config.toml
num_hidden_layers = 11
hidden_size = 320
num_attention_heads = 5
num_key_value_heads = 5
head_dim = 64
intermediate_size = 1280
vocab_size = 14737
hidden_act = "tanh_gelu"
norm = "layernorm"
norm_place = "pre"
norm_eps = 1e-05
positions = "learned"
qk_norm = false
attn_scale = 0.125
bias = "all"
tie_word_embeddings = true
parallel_block = false
init = "normal"
init_std_qkv = 0.0236
init_std_o = 0.0236
init_std_up = 0.0236
init_std_down = 0.0236
optimizer = "muon"
learning_rate = 0.0104
lr_mult_o = 1.5
beta1 = 0.95
lr_head = 0.00921
max_grad_norm = 1.0
warmup_steps = 200
schedule = "wsd"
decay_fraction = 1.0
decay_shape = "linear"
final_lr_fraction = 0.0
batch_tokens = 65536
max_seq_len = 1024
doc_mask = false
train_tokens = 592400000
max_steps = 9040
dataset = "wikipedia_en"
Each number is 128 + 24 x the weight over its row's rms, rounded and kept within 0 to 255. Layers, rows and columns count from 0. Numbers have three digits each. The size before them is the row's rms in percent of the matrix's.

# layer 3 attention query, 320x320, rms 0.141, rows 107-127, columns 160-319
119:123119129068101118141140094133151124112153123110119138131128109130149076153108158145170140115159123124152123159128092121152106087107098170182160102160153155098088107105150168123168150141125103139147147117121117148135081146121153121118131128120158096109134111113120128169164169150123151140106115125120132131141156143148164183098151155121157096073134123102066147114185105148152110147143167155161113109108128083174123124133097133135120156069106121114114139127129136133122089160150102
107:131114099066124112124110094126146135132156140081122163118159118155125150135117145083138075102125150109105136152103140123119151132134123110124153185159134156150099154153144162100100119141086127096121121159149117146142135123159170152129133096154140123124174137135164107151118133158144113174148156119132117136119152147117150137121078137127169114088140128150144124114177133120149124129121118122125154096129137152092123157143120120130095141118085138126083105125130157114046129174157102
105:094145089121154140115135129112132136106134113135134103078104141113128123180142137106120124136147121141142127128100152157111146118080088120155189170105130135154113155123142129107103130095119123136157159104120120090153163136125184129144104137119120152115155090137106117136173169133175145143132136086142124105135095134090093139140123162114117103135132131082108097135150119129124130140113117160090121136132115142155119122139113123153097138113137124125120095121157139145131109124162119
139:149188157168114137112162138108126157123091134153130070111105101164150156109161106167137157120134138166091100093083115097113151074098185129119093133108106121091140114152127101174088157140160130122134103160136099107148153118099082113137133137096133122124110113133114134100118131129118158106156071117128142115151100144145092101102137150120087141196116164165148141126138121122102109119116094177117137146097148125106139150144116107134126123157149125126169153108110135146131128149116133
121:092119180110132123119087109124101089126141118124143123151155164144136103140145148080127121113141143079167153150152132174131134147087090125102192096138179118123170132110104107103128120101130141111095157125134141121142113140181141151147107138125122123133132144199108140154107128092116163153115094134103156091173126121082171179142134171093120102101157108106131105141136118165153144137136144115169103143147119095145119127113116142143141103079140109104111066111141126119110163126144099
114:147066149129164180123109164177102155105111127107131126137112180123146159123168117152101144170102120143143116153080101147108104109138089153140132145094116107115148132137122132118141096124155093130156151131083123120110100126109126109131146142131121107136138141135153142161118126120103130092152138159159144101134138084145135147101130110185139126141118160151171101113134097134131086117117113128170162070105159136150139125127134109138147120077125143146168136108131142142153122072111121
115:109109118135159137142120127153181093113153109076156155097115100134122117157146121108112141080139121164153134147147121145078154161106092116092138152160185178149142136129127120092183091095150090141146179086121109137140116141139144150119152113128150100166126088157125118144143135117151105120130147146127140132142157107139132099141111110117195119104114089117124154143133141149143111140124140105133149162155098123104132103126101106129086137092113143141064105127103121151142133130132099
108:119103117127130147103127076147114130148127107125075131146119159157145111103148154139145146139151114149144132118115147133082127155117159135067115148118144161127095160168147115146144118125152141131134139139129169147191118124076130135133103115131120128100088141113129093147125148136124160111125110145121141138124133130147092087119126164146124101139107172157133133119099152142158126105099145141137102087116109127142068103151127127133160081155146117137120107104074143120131134156081100
117:141128145128064143111145066112099137119074138122097119126096134158160150102113118121117178111086136157116117144174099108170141126124105159111090166091089174107177138133134164121128127092135148143089168118128152161126134134075126130122137125093108123120123128156135145175128120174161124100114081111143138114114084182123151149123142075115104105159112137124169128128122177101066123105164154162130126113130155118093146092154137124176105120156084143123148116118082155153176190156114117
109:107124120126140124124112116127125140105147108123112110107104121157138148109134140130095095140130080109152130081148131108115055125150121127147161090105127092113132126086098114171173139137113106094163130166177135123179165175164122119147087099116145105125132118114133149107077116109142097151081127148130115116079154109142108163156178092131136154141115162112130105115120070131109113124142138139078096127172125161141156107162178147112166132141142077133125114115135152178137101150122119
113:128112099077151131193090121129085106154164139098112135111115137101187125153132153138121071140127133149118098125127176128129113129159115057071098114178121124107127121122142176151113145140125116143092134092174135133123128106164125140079169096166095104156091113128157105147122079099162121142119151119127113149137136138147079156133117080115121125096136135144124126095128141086153127183147169134115159134103108162157127141112118142111103114148128157147119115146152136105159141134121123
101:144115114110123117097098109094133117119109114153145145161122092101151117159123132124175106096121137138195108172131141131143111142139112144083129108107155141124113111120125140141093125178116124093139128103158161146122143131109163114112107097073119081147106161136148049169098156117145124132120137137135145118119178160108115137080114135088140141141140136136119094117155150133175151156102078135145130109143117175128146109137078140129144134116161170108111145106101104115154153178147107
116:093146118163118128132099117134101173124095091103147127107124144156101159160122110127142143136136087156166086114151139172157129141102138152113095145132133143133143152068108126090101155143177108125152095142109080148125142101097108125184150143147152159139112174191125172116139156110171137113113107161117132128158161105137165140130147135122118124116162155102117125133111161123119120139118160111121123126084101133117134135140102144124113132143090166114170183109111123096156121186158123
110:104126138152128100144120159118089143147109143130095102104114177124079143152174124120127146124116105131138107157158151113121162147123175118123109150170104116143127117163057155104115116111122134159127099100092147119109107141102136159127125144134119154139134143135151166117151116121123118124127109135143111144144171078118101143128115115145123146165175132127126091138142135102092081155163162117137159121186121149128165138152125127119146160132149131102118094196126154093140164109157132
111:132118149130139192115106113150114139112085114132131096122200124138151110175126134126153138149150106149144202154093133101138145096109149123132113124141095098152135135105128131100115149133166089122107135111130130158126122108104107103140104123096115177134109128114149145085145169145117158131115087123104140149118144140106130086175127165110089131129130138136093121180089131133156150148140157133135112146114189119107161098102111116174150144162090132146084149123113130171168088176084084
097:090132146052112126115146142130102161121104120112186102141142114103124106134126111177115086154135130134124114117127145137107149109188119151173129173107126133076124122144134156118123146158114096158152125118104107128106126132161158156141126193136121119119142125169146146114156145112133143142120146123076124132105116098124110152159157110152128154137092136169132087101142132102094093143136150092087154153120135089145120119128111101169042108123133119114100144116136114108119141096111153
105:138101144132103095093130169082125107150086149067133069107140116125128075128090118127143124091109138116096143113140150148131152125161160152118129159107117092157170147112142110149069154132117107159140132136146114112104130137117127092117168177111151117104100130132145102087115099147142127118109145142137111112152146160141138096155150116140123107141141146141092111109105140120162144093095128102096161134116118136123087137150113104126093145139154103108130065167095141174153118105150156
113:102078132094137066103116136121173136123166137101153100126151130110177132146149156102140136112140114082151097118158119111125138156123149103124157137158172114133113123136149134119173181125110127062098179151126131113161124100178127138130080112170135151137154119123118143190127146138119158124102131125129152115156157121161098114118107134110165135097111085090113151117163149190148121090115115094101134132091100175113164125139112134133124136149145168126108095104128119099149167108153116
123:073156148153133150152101085101134163089122131137167167094168097127120147145095097105126150169139144150100119178132145125154141108160147132143126138093118126133146131132120162084153099128172111137084120146130149095151135106108115113146122096120139165146125140176091141112155144129144108093126097181100109100123152081107145097101078108183129171160133177144133125102149082146080129123081122120165119081093133126119164134117155076121145130137117182108166155156084124166118150128118111
113:123161149142161104139100110142121130144122160168144116096117110114089158134148131101098114126118096152119120128085080116149121153145133128097152139127088137117137145152107138141116134125092068159156106117182123161114095134142118084133095151130184134159092140151143139155109128119091097108132142122131065143109158125116143128135106119157144158152161065135106121133156126108135145137090128102112126108147097150105148113129107138128123151131104121128111145139128149135129151122164140
107:105102080101103136127140144165099134107163148128127163113132110140131148138147183134134071090164146135123143126113109120084150174178113164121125123138183118128135161158103106148180151125142134129092153108151126162154113096084152121142160156089117140141125086119100115146120172121118140175069084150160158108141142107118158151122137154143126112093113147111127139166128152112121128182133170114152129121147100134125072109094133136071111143120133155123111120145128140109124088134091114
# layer 3 attention key, 320x320, rms 0.13, rows 107-127, columns 160-319
111:171128140156127138145130103154107123160124120140108119147112124104084149125108106166120141137184122118095120100151102133168133183144116110156061100099160096126128140113090127116194118125133129100151147157091074144125095112128169080141140127146134122149141069129126122134138144181109080136104138158115120115121134100143122140059125083159122131169138167139131154138116154128151122122114122135113120129121144140112121129161165117117091128090132107120173148135155111160127147080104101
104:109122085095104171156144133096129145143146156132148109154178122138103088108149122117140126118101160119129130096149132174080126111119087119156126078128141151124129171113161123129155116120111141103121142124084116135143152103182159101119108132120124147110101135135125130131133125183177110126136110136144178180141099134125143130158155102107100120115090154170104089106080067153174123092098126117102112103164145108081129162167170109111174155145164117143109141142105116153128133121110085
106:131132143105128116157155118188159095142115134089144149134123148133123099104139159132112140137179117082125103174110174166134128091171116143141115142189097164111167110163089095164079139129160138144145108112093147123094154154109119130097137075165129146141136152124145081171118121129114119080108128186108094176163087152095078107128092141140129143148122108084155132132142101165113167143109128081106155101178163121114118166128126146122149127111162123148108087142099124143113111105131128
120:136123107139165152154162089145143100176149084140083097114122123148147113080140132170150128115150087155135091128096127151082123133079118095140106088127133140130112112120105123143118129116149137077125123136121128137099067120151118099133135115126151103101150106151164113158104160121137131103117096148125109119116178113153153179150119162188151119143172083143104143103112105153136154150145128098163109103155119127082129108112106129154164138102071149126132109117156170122128116129097172
115:147131078128150114154123124136152106123138140093132126106119158124095130122159113107128150150168125102138159105114127126128080114183145140159156141141110125087144094128105125127135137150104170139126101111157121071119093106094074126123132099190112084108079106131137177100113115116086124129143139139163159149078096133127144142129131122136173131125135175144134105101122110130115117123124185139159088151115128108118130122145159164105150087096188148111118105092153104137141133156138163
111:110126108152121123127109153154101113119098114131132106133120115132097130085148140142126121150122141136164138115123071144133145104119145163124133122112111123140147107140113148144142105122142112134121132122144130132145128111101095173155166127106083130142155091136065174139157090161121168127157132126147143112105133121157133155136151127125163165109091075113139181142123072126126143156152148166157100167131089145135112073137116139152150103141124105123129166104155131121185142119117108
103:103063158115160179117130149144102112143120131136135106134148123146097106099168145131098138108110096121128130094137156123158144114126160145106112106117173108084134147131118163159164115109165144118161152077100124138150147097123097156108112136111098109149139122146112164144114141111137131128125101111148173117121120147104110128115128170134160073065107101137142130070119138170135104093139142131151130132132124100168157140162153120084151069114130094146127111149155110155136124113129129
108:128128132153121164146119102135118143130128127100140104116087115110158138128139120165142150120131150171135132116129117156100130121165113125165133096136140151149085114134136118127131138159168103154168150154118104065161153133092122118148091096126109131111129161123083145127103166139101123169130124124126158121100151127153116121095127142133090108100100162149122094148126161118144120167100076148117108195149131112141162128133119141147144131139092145169105124153174109078126102168079075
112:157126119154139123119149108133097150112094096150106145098128099157146124133135147132131120133115106120141127096152123111137119122100160122156101104101112159157134117133115114112112160098114115127116136185124116122144143144120141145135147193162153148135137166118116143112088117113122126099121100128118133133116130159153127116122142104108156161167143097120093137083107149124132118150156140138115150132059111132140130078128140168132124101193122128109142090122143154126109131110095146
111:110148132118148102125127155103132107130096122120142136145143122153169098138094127104121100116186122118121116134099143149118113148117121155084133179113106131120164142110156112128132169134116122155155106094164081130122083129140148114166129122151083160090158134091139123157088135094141144133110153141086153122158124151121127145101151168136158101144148143093132086174102109098124084150096183148153120123103141110098129117155109132120141130140104128119141165101109098122154129083167110
111:175125114109157123119130111117125115112163114158151112178165125145144113117144158095162133155148127125130131142107140110141164118112098123139121093107131103153153158128141111120154145101096123112136132147172139123129127132111133097113125101136110110131129132107130147145103113141128145171082115087129139149109101161183100093121132150130150144057135166080108139158113121090112140105111109132133171114127117123162158169135125119133155164122101107124130148108124082123133089148137088
106:134128128162142139183121110110138133173148139111173128161126096112157119104136132134104146142156089105176132099054106105165129123137112128122145096127162108130131151107152159123149124092132128101118140111155122077151144121143098120118101145177141156117123141112130123102142178086127105127128113088101130122099116116099121136144170118110091127116104127114091147144150122133100155155112120131072119115107125153129153173154103164124112149141119107101134105160161127117139151125129125
108:102177143150114146098153146118184130142147148163100105111145101131152113184127129175113193129157110105134106100163122110140123102129081108113128082123121139149161110116124139109103097128170160133163134166090094144151091112117105127141132147133098150143145100078083167136145171134150156108131117114140163114153120082112151101123148122099120132132132160156128117142101113123143131145155126133121127116130137142077125123121150153086127135156159149141121164107118150116167129121127126
109:112164115139143117129110113107104149125119136103105112143186162168144143120147093105129111154142096144163143145147158122172138167090143068132149139104069125140162114101118121136146112088156189097139127137130107138122121124155085125076130108081131140161134164111124142099139120156164163122135148112123114120121112148171116084141149131124137117143141152120164129164150125142124177168116132133119138108115139094150139131084140098148165109109097112112168130195107157122112145129141145
107:117156136142107123170194085139148102137106128162100152117072141134119148132152103110127125140143161154092150134094128161092109144098116156106108146155159150139133106118120108164087106147146156119150108179113135152135181097132128120121114132155114127136145104082140138094117143116146127119152140096124154160148102122112137106157121153101140121094171142097136174165101126104130142117143123152122129117151136140097138140140111136133098103140120092122113167093123137136086120156157102
103:132152166087091111097118111115143122122124164169120098119116160116103160115144116161091151125142097093111093122174139082114122125116166131098129123070124142145119072131104107155132113139128105136140118148187103166145134116169119152127132138117109141150111140100077123108090123118171143157124114131098111126113151165125126146098155107106145129111138132127155079121148110104064164099136116109130103120141107141128113120134167126126119121145112146165159083105133158181124114164100154
108:082122157171143136118169139134099105100134105096131187150158099122110096103116130094120146111171109122114142128139103168138129128140102134104126094127175095151120166174134149163128134143095124126122078147158138135126158144117138122140159176157117146155147139125137111133156145143107102131085148124108086113115147142130169102161066094152111144149124123157120085173112132094111140116131146085128123110139139128120154121144124139153148139135116140136102115176118146125093116143120134
108:105146145139149160119137131141145145131122185162150101116132109119096126109137078086121125123143139117138138132102120143142130159160161142122115099112107093079153204109105099169135133107111154147144180081145158120121145123113096191151140140124124093132103166139172179122087121110112130139161124130159165139163114113110104096096143153120130151141091163106125105043125134144127142114129116157114120108184110131125150131138174099147160128173139120090149156112102115154115113126134084
116:145095149121140142126151132113117141138132167120132104079119106128168149145168129136170107131153103098117091150074154127142128096146162116139085085140130144101112123117146160159143143155072127103099127147120113116145162119118133137101157163128156095090131141176125130120144077159156154134117150143175170135127150140173140067144104103123123159129123164121152124122130102095134138122124095124154154112092154122086140155141104146093126125165182144129117128124137124140118125163094109
113:118123103109119141107143113122124118141094132138098117133077128158145134137100173162134108123136155127115058125125132156142084156132119091105088142133133114093141105103112123081110183146096139136095137149126140148150108138099141155079147092089122180117130116153160132103099132132106090123116144101115139143118115079119189125141120169193101107156131108141092155126153092109133160112098156133120103097121126143131140130109097138120135138108118168106113154146146132159101132156119126
108:127121150144092108120122124149154138133076140121131137132138073135116104076152139119111129117140147161133151119119132147101133158183107087143132109125130119120184130130113120157133119173136100109133162094108132093139110082097140084098128138174094106173129151106147125159120098113195200112129107136146119149126128093101164135105132161135121134138107187127104147116118165140107163174093100134123135106117103128108080131113109096135122112108127098188149139148112149142132080128124197
# layer 3 attention value, 320x320, rms 0.142, rows 64-86, columns 160-319
105:081082169130085147174130094130122106127130103172126102094108112131134190128115129147133120125154098136127106105119127115106135155135100121142120147156141101115127141114116190080121119128156104163085148115097082164139147153134146165104092160112145107105079089078137140142085114116123104146100120123121131089121114139155145124160133101079134123144163119088120121143161113111172141140162130112124110097112128122103135110167130158145147118123127156166157151109106123101123111134102110
103:138119169153159117098120159129143142127117125146120150134120165137097117145117099142155133127160138123121115130103088133134127118115173194130156138123107173125114159136127140140086175100157099121118147133177149124127125111123120131125094079127118136112134111081126130137102157135097103086132095122124119118144115159126112186124165156109132108132145164138175150160150126111115163157127114142094135112101097109150120140107095155144128124063140079150138127129105129098076085142145205
100:100146147123120147136136126141109106108131153125112163186148112112098121108112154121159094149101077143103110115111124114121136117144151148156103100125148126109103123152101136131107048092155169104115170136120106124089127134099152140169141137089121142131131122140072143097110121114099124163110164131099145136137104131145119139141124165161112145099145141121135116134126141104143126119152104130115122084096113124142163090168119119154139142151142062099163113120160126098135111140085101
092:115113113148156142132164108085090148122133148155127112151129124170150129097068143126153108143131110144097110115127153091146180131169164142145129082110125120099130153089150076148090120157164110151148166117113139169145156162178132151141112155136087075156128138119086139197096116099126115104120129107127145098103126123112137124079183132138112126182144100100143130108154116130116131115122151126125108115126143119149149131089157143166145100147090129145146084103149117115107131140115100
098:116182097109113114128172121136096176137152091152122098138163144159121065116128133091155117143100105138107151117171094144111141110085127147128094121130079125063183132170156149101093164090140160094138139145086135135129143114137116105117136181114155138119108111164154120175138115148108121113148097104146111100133141153105128153136121123072185128111121134150143131170127108106119145135105116190111154141117154075130107154116212142145129120107124120146121108124143098146182109120114167
116:111204149145103175116146111105122134122107084122152127091118129141116137108087167132133113172134157088172177161154142159141098122127110121129068116085142105161106157111145137115136101154133091126123103119147161137117135129131077119129138134128116117108116093146140124157110160156145122128120136128103108179122125119136131125145074101122154128101146109097132073114124109127180132164087184100157132112129185163097109132160119140124156149109139152103152148141189112119102131085152137
108:117157148116104125097096148117089133176120155112156141136112124104152103137132092133113122096100130134110098103112127139172139132143160140153142120106127119108129135132114115110106147179154114055130142154132075138108094125146158112081104113111175108107133127107131127124121140089097111127082110157120105085124117134123097121169141114140168125110129144111127112093102151137066115130145172120141122135090129149163148158117170155084169147148127118122175136107140124110159107105093128
102:091113112075131115130163124147105153157118080123116153154075083131119115101145125140082183100142130100130142123130118105114128144123144174142140101114180116112136170114114132113132157132122107167108186112117127156143113156061160127122168120139117115147132102135090150056113164135110120068097086108180110100095129142143115142141135143135120111156109126174104165082133114134145089160150083120098118115149100161150143182155102131124130158144104143140163167127157147114150140111129162
104:087146116121125149103138072125123089137103180107112127154088168130131111132106166100112147114138095121151143071137075094107148127132125102146147124167110067165129130096156096133140180114144126107128123122160148137114128144178148122154160157110115078148109138115161151152150090163130126103190088117182103118145156147152113086154131152118117142137104097114156095111130136124125096088144143114090128124137144110115125111124141152133112120164147117123121138114117131141111156137115130
106:087183126143182128150106110134119116125100114144119145103122093133123114114099135103164100122126136090118127136131126138113139162149179139147111129129161158100121083101134154130147172152151127107111132140095115164101136153120108131166151135082125134121093098107150146151165118088129156122099149113159146133142088160123128161163160141134133087147167138115139140141117144133095172127115124099124111121145131098109112100115100142092126189143112132122142110089175139159157130089136128
102:155081157075119091107124123115108125157099101148103118152129098148099166116146152153100125127115137124132128087159118168114166115089168147150126156128093155106140127139158156098139137099160127229151136111129100106125132113109120137110105123108096109114116123131101104151141107175144097079135171156115146108169085127106101177120176123123120089127099118144136093118094109106132126144131104075150145139130092141103135112116122132134144140117096083157113134128182128154135143073149121
106:101136126140096150131069095080125146149142149117101176103093138107146117130128150179107130167122161145173095157076151155147129145156101168104148140106106098083149074098091145122137104111130108113127141130119141202135143116097109089159133146118128160132123077114116184107150124114101135136133137157081094152184107138106100125114127128104161136168112102092117102131147114163134124131148079129157128144140154125143170137111090149142148117135183138142130096110144092112131153107123157
101:132139130162117110107111139144156133125146139146115104136162109162136144094123093140150111160139149097123117156125115120080166137187098134156149129098107128129149108126119149111120120137137131107146098136144086117108143144138152155112159099115121113165111135158117093160103119146120110126123119119121137162136129107119127093130117083109085142107122129126132102129146125122121130111114147115096157108134086102128171157137153147135159150163156125098138125089139172156098152128152115
099:120153128117128140139133127130137132144113102153112125129114101084134093113140112150109144120123138155134122185130124093146140099150152149141117119106125130139065131102121117097137120142129119121164156149146148133110139115169120159135165116140166112137147117123158121178148074144086115123153119079144139091126110084088145176135111121164126145149160144145133127146125147110158109142146132132098122070082119112112144130131125099113153110097088126126148153112136168137136111142083103
104:118157138120117154127133103130114165105098124121128109105143131128132153157137110131122146142126130124126103089128095112116115116125114143158122104141134078110154159132137118182090148170178169085163149154120128091105132127110183102107137130121119106107106142168137096107111137037124119085140114111109147129196139160164180192124101128114078123146136110104092131162127120107117120134113146155137106131139139141126106127171107074141123127147119122161124121086109131144154116132129176
104:151112130129127153152165135121111126105178096146138150146165109100168111147101122126143105170142128124150091157157147113124134098202099147125091160101109140138150164131111120150095111133139084182118123099140100110144095144119151127124132144126116124115135102144088143111097145130127092131112151103096135114142135122139153106127131162102125105101124134105142148116085121118131100104084112145121122190132122165126106120136133141110151150109128141147139145185068132126153081136118094
104:087110163170110135077131141168147135137131116196110138053126134163129109149204143103161129111117104119136098125135096114137123158152111109111114136163100151128155166089126141144129173106148138146157163128164113144150122103138137108170163105149126103151127133084145083116079125110150137126085138128095175115115121127107135119129123127133165151129128123086139112157096101133160138113126148123128155127126150103114153125115143163156092136139107119084141118119092148115144139126127116
098:115143129123136081136106129178135161132136110101118113136152089105076148126151110144096103093171127122117075114145156156160128119114124120150109130181173143144131111149115104080132102135180144144110089148121141093111128168110118125142162119073147112113096149132140108127138120095142125098133097111166174096118145144151116080108150116117141156120083100103146084100112157103125142139107125142121140134151127111139145109163108112139107143109092125137120153111162138138141121118126113
111:130142148152136135125150138123076151105155098143141125117117126158126148120168137121156100091123130123076168099101150117145102121091137115126159156163111158174161138137131141121105153132134147089130166131113105138097099139129093119131159092125157081081122153134112130137095097097126122138123121096125111166133105131094158096082117184154155162154168147134157141116117082159139152110119123115132133085132098137106179172151126168143157124174154147106175124172124098101122171106116133
107:174167116138146087138137136150089121096132126124103112101128095147156148142156148129107136178146140133119136126118126141144123095106170108141139124164119125130137109143145183112138077124132177144172159124148100163094095149106090136135143091121110124122136101182146100164132115127106126137121080120139122139162143130164104130172104178166120106123127122098125148113135104143155111161133132124104139128150118106094141115187145157113137128131129142139124091152174107162117102114133116
103:135157139124146126137171143084172122123157154143141118112097152137134143102103117174124109123182139136068110086108127102109169167139150109171149094100148141117118147146101083102144189142113145103125114085124129120095096109134181136085100126150151132132133167136135136085090091135156128106157151139117108128136168111150143139120117148110142140120099138098154156127131158140132099134119164153138113132100132089126091101089143130128095159106127147127088121148131133149126154135136114
100:150110126123092100146173124143120148126140143137129096152116146096137120072128080127108138099127134114152134126085160085108109149111130138119135112100160104159170158114143195138144159120169063100147099135139126114117139115120086107118149165137121101108133112136143138143146118116089115132105117157185137134137140131161119145136142192129132123083113142088153147149143158127172161100130131110136119142138121159126137135110137105099103129136144125141118113133146145135094080118152100
109:137137099130145168133146146149148122140159137140110149160111143137121168080119112091118131098146158123132147144117127076143147103127157161084120144149097132116126129129101159119094106123113160126102134110128149083144101117160105122105123174128139156138134134138171174166078151149136133153119130071124142096106116145180149129132131153149137152135116151109143168069112136154136099126130125137153114132119122055125136156109150091156149160155073122179123107096116137109130131113127154
# layer 3 attention output (transposed), 320x320, rms 0.183, rows 64-86, columns 160-319
101:104194136108135122128140150131131136095159131097123144164104132102073087172126121159102123142118141109138155140180165132141164164131118103081107104144118155109167110115138143167132145125144141099176114176156120106143136085158138112145148166138133158140159139123128087114148123107083130123115095153171126135140147125124135133113103097160137123117086173146128137159076109103122132173105123122136134113116118111138066108097156169110129149166119157127113109135139098099124158094120046
098:118123119095102114119114077129064119141124103106139116132121088144155128098053101152133112130080152137120172151142118109065145090152083128163105103164159107127154160120162145141168118133137145137181102164133123139130148124112137107166104175134137146138105149171137129104151111143164121144107137121150115150083134158164140104107100140126130158151094148157107117104101156120163116117094097088120125144120143105118152126139188083134173143110132158104110106114120145162143139164147072
103:107145144130105144148140121092162119144133109162124111105147132131148139161135137087061111130107123079150154153131138129114163134135126138093127122131118133161159133134145115174067127124116125138150095128150148148162130094133119137081083145144138127147066127093146130145125087145122153100148083134152114165159156146107146122160135088138101125157085144128121135163128143113156123126152122129130108126164127119121119128071089146148134091142147192129129143119136146164107131147144176
093:118118114129153127123101141167145130124127111180158143125123124130134150128148127104097136140145133152161145149155100136094112117128148118074143159135132107113104131101086176123144144110118162108135120123140153117134210106112135117134207158115154188091113150138132172142107113096136139164157121113149127120113186130158129151179088117105113115106066138144120111139090125121152133062132111140081162141092123185107112131123091109113129148174133186114138116122105122145142138142126122
098:124031164127085121124157155119141124115117104119144144140099130132139179147113150199110123085111130066163132149106151171097140125135120134096176131123166158141074135090083125110155112155132077119174103139121099156112100114121133159102101136135115150139170125109138156090139179120117175122133125141090129127166119135154117114101117156142090126108145102110139122117096148148158119129096147116147100141143130123117146095165118111129130117171128156132136150087170139137153097137102085
110:158088125152134096141099116154123124115118167087117158182071155145157121116165125120136112146156145129086104139116138098123183102159156184131133121124119112128129099166096112166126140110130138079105119136110107082122117132103125131141155116136147136188135143073119116119150085110103148113156167074108172113143115156160143138137159147157100109160125180137099136138144119096105154122130140172110126120142108130141160127106124164129104118136157105111106103158113135183106105088098100
106:144109101167120108161124116136160088128131114103119149126128113118142130109128142148160154166147135154098141115133120117088125148126104131116164122181097127172152165117174129151142121102121143170117106121108144137117119104148084127115124171141065145137130153128114169153088108154154175150149164099155142142143130125097135137120100085118121168131121132169104160116109109110151155095142128120139135141143134118099102108140099113132128145095139083147105102153119124141103113143151113
100:135140117119126121091124118093100118126151103108144105116146149080135168136150142157127110107090187125133129111152136164109128110118119071148132132152124159114134122133178132179156165094114149078136093139142167081115135099147093147141155105145156160092125115123141098144129151153132119155167139170132125136117123115121160156124119157098139160123174101081122088150123134180103140093087129119115169118143102107140114105127155123167105139119159145120085102108135122127139134109096117
103:165121116098136124105126122153145114104172140128136115137129107125149164144145073150160140118094103117084138116156150088152077161128146131150086139152130178109096140141140165113113087155140065122082110125098101176142128102095144120125171149072149189108126108154112092120134131128116153131150119163094140122147106074115152139137153104107093080102137140084092118138103115163179130100117135150146125135112128085153125146115119118137159105086096166120153147136111168124125112142124143
105:111090122106133087136145171099114134115163122120145132172111109105125159153133124120141134152107141159100143102113138121186123071092121132107169124133100117134135153108132144132139141103109129159150132107110103110119144141150114127110128151137102130121162162132158113120104119175097132125126116138122151102122161150167128098150130103141106141173086129122120144063114098097131090120136141131128102123135106121095097146111160165145128115065131124121138170120150198135138121128131102
101:115152099129110117154133110110144099132158137086165178110172148135131151099117113116150117107141112100111113138085135150160123132139102093100147181133130108146140136130100102138105120128103139080102081137135116152162140125125158115137123136107130135174135150150131120125131140091113128172073108133155136128127116162130083127143160105147139120115139155162118187112137143142133165136127102177107143076119137127109146138160131112072102129114150187070159139129090156075119157133092123
104:136127080099149126092178132127116128138106115122136124171056124136172108083118125137151170110160101149101143102125105083108110124134170112145090154140111131156119167158147153145130123157120128110173111124094088099126126089157147126105072118108114112138086136133111100137092132125084155117159101125108124098106122172150133148133149136167133113113119142150169127159122144105139132130147124144078154074132126163082093129147131103141132090126150102123116146139141137139145111107089115
102:134127112123138138100137069146126131112107089155120137148116135117102146098122165133118156124150084163159135123144124179129134109131128139145147098137135144148114147113135136148125143117144093137147165157131130110115145123125130141108132179138125140080138110139150167087104109105140133165118137091098112123124113139139121149132181116165108136139088104143154132128150158167094123114181099163130121161159119156118078131131108139129088083133095153135097136148109125146136106121106119
100:116129103124164118119182090083116116163100135112114099148125130121115152146165110183151100161143130136086113111065084150109126152101095114081120125137129089108166146118131135154157140122117134099135141121138142129111160180125122107122110162111087126134085087121137151081143161113141115111120134175112110128144106134162123115108108155109146091119077116153093156096112135119086129125114088101143102186167161150166122128110118169152112131126171135126115102114132117087142122120130152
099:101110093165163164123103178071143152092130122116100118133129099084093147136117111102114130107109145086125138161120151131114144172163134116122123105149186172131112137123130139092172164127125113087143101105137128147139108168151147156163142135097118151129140154136123119138120113171137157121153149109111084093084156117130077082177150090146115117131119136119128124094114106152109093147178130105147180125185124159113132162096134118130129120116134150128085108169143115109101113098140113
105:114123109132153123145079153115147156151087157135152140109119139101113159149169143154121134145175153078104138120109144091170171131102151116134125087145110162105165148115140160100121149144149106113108172153135117100132129123154109125142139137153133089117113156124128128145162169130169113119122107143138117101151104097108075134102125098113143142097117142156151086162167139123113158160146123086132108073088159122155153115145138137135110109153115105086116141110127126129085158126144118
104:148162118103101129159126150126110108129119123107146125122157146111138145102074093128128089136106106105154132146161161114130123125115115150099145147074164143133104108136102058134133120150076152118117099148124113094119131141141143144095105124139116194151157094153114139130151105172087144146161165123178148079120133139095110130111172121142080113120137146122118117097117162140116103147124110091086121150144125104174110156174136128120150114087142149132079139118143121129111152118066105
100:144116104141114171138130085118146108113107115138120121070141197140159133147131145160127161112146105134137141102095128114125130140125133147119123090092136134143132141103169126141137155154084094110142136133077145151132159113168112139122140171160113132158103123128107159075141147169111119106146144091088138144117093124089126157134119134117101142121145144131111156158142121101151115115108162179133089111117117112135122205107147125112112083185150115106162161152148129155149155145120170
109:150097153118108119139149128133134120100133102113101094125164103123092088120098156131134120190124123150128106148137096113112094152148136117121085126125117103104096084140107130133123121148154086180115118134137135114140110116120137164075138162126123134139158158143113095147169138157151121130104146164149120137136131152171101160104127069169176110088148126102068083154109156101148097115125109136142098127070151098149138109113116089075102115125116157153140167133126143157120135121144102
102:142081163130130169127162104097153154139132173113170132142134146117130112163117131098158115101084128104125153115105164135074149105146101173103165166140127152106162111154128137105084142158147079095063114136149122090133138103147134171146138184115077162117132123107130139077136133110098116102100188127116092126101129108088121135121102091148128141142107159172092110116109107112151111145139161143139120116079126157121104107113151107147100129130118090100138141098088116125078139100133140
098:124111104177108113107128104139159129097116097097135125121176095100168106129146126102128140148104136121136145163102124119125079107139131117124123110129157136137156127109166107105130054129123130140081133121128142107120124128122084155162081127111109164144094096146111138150114147114139078163101104114150124129140119140142067107155106102112104138141150126112124090185115108116154141156116136176166148184119128188094146196162130156133138138126148147170158099113136147141115087162154113
100:144164140161151137134153119106108144140092116129118162067094148111142155175111123198127132176149078143118118086158110123157175098122142123129109167138078119119137089166106073097116119112112111105082134123124153169122139175157164151127147122137140166129112156124160090118124140124122120100145118123106150112148152132122118140114129109112113144183108118127144153127145134140115098136131116129122119096106164112142142122146107132112166126110168183149091101090161129121128127104116139
103:111119134090110140140147150119104117130124118151146136102133119076132094133077121153138174113112096100107089110120098119127151126149088101089133146151160135146128101134138129116136129156132085141155142117135151153148139144096147130145137107169083144123132172116060159166155132156169118130119143170135135123179171126089114133083093139090134080141182122098145105148104159107101125139121170157111104113118105172117141167138061156102136103102118105108129157114116145135133116139133126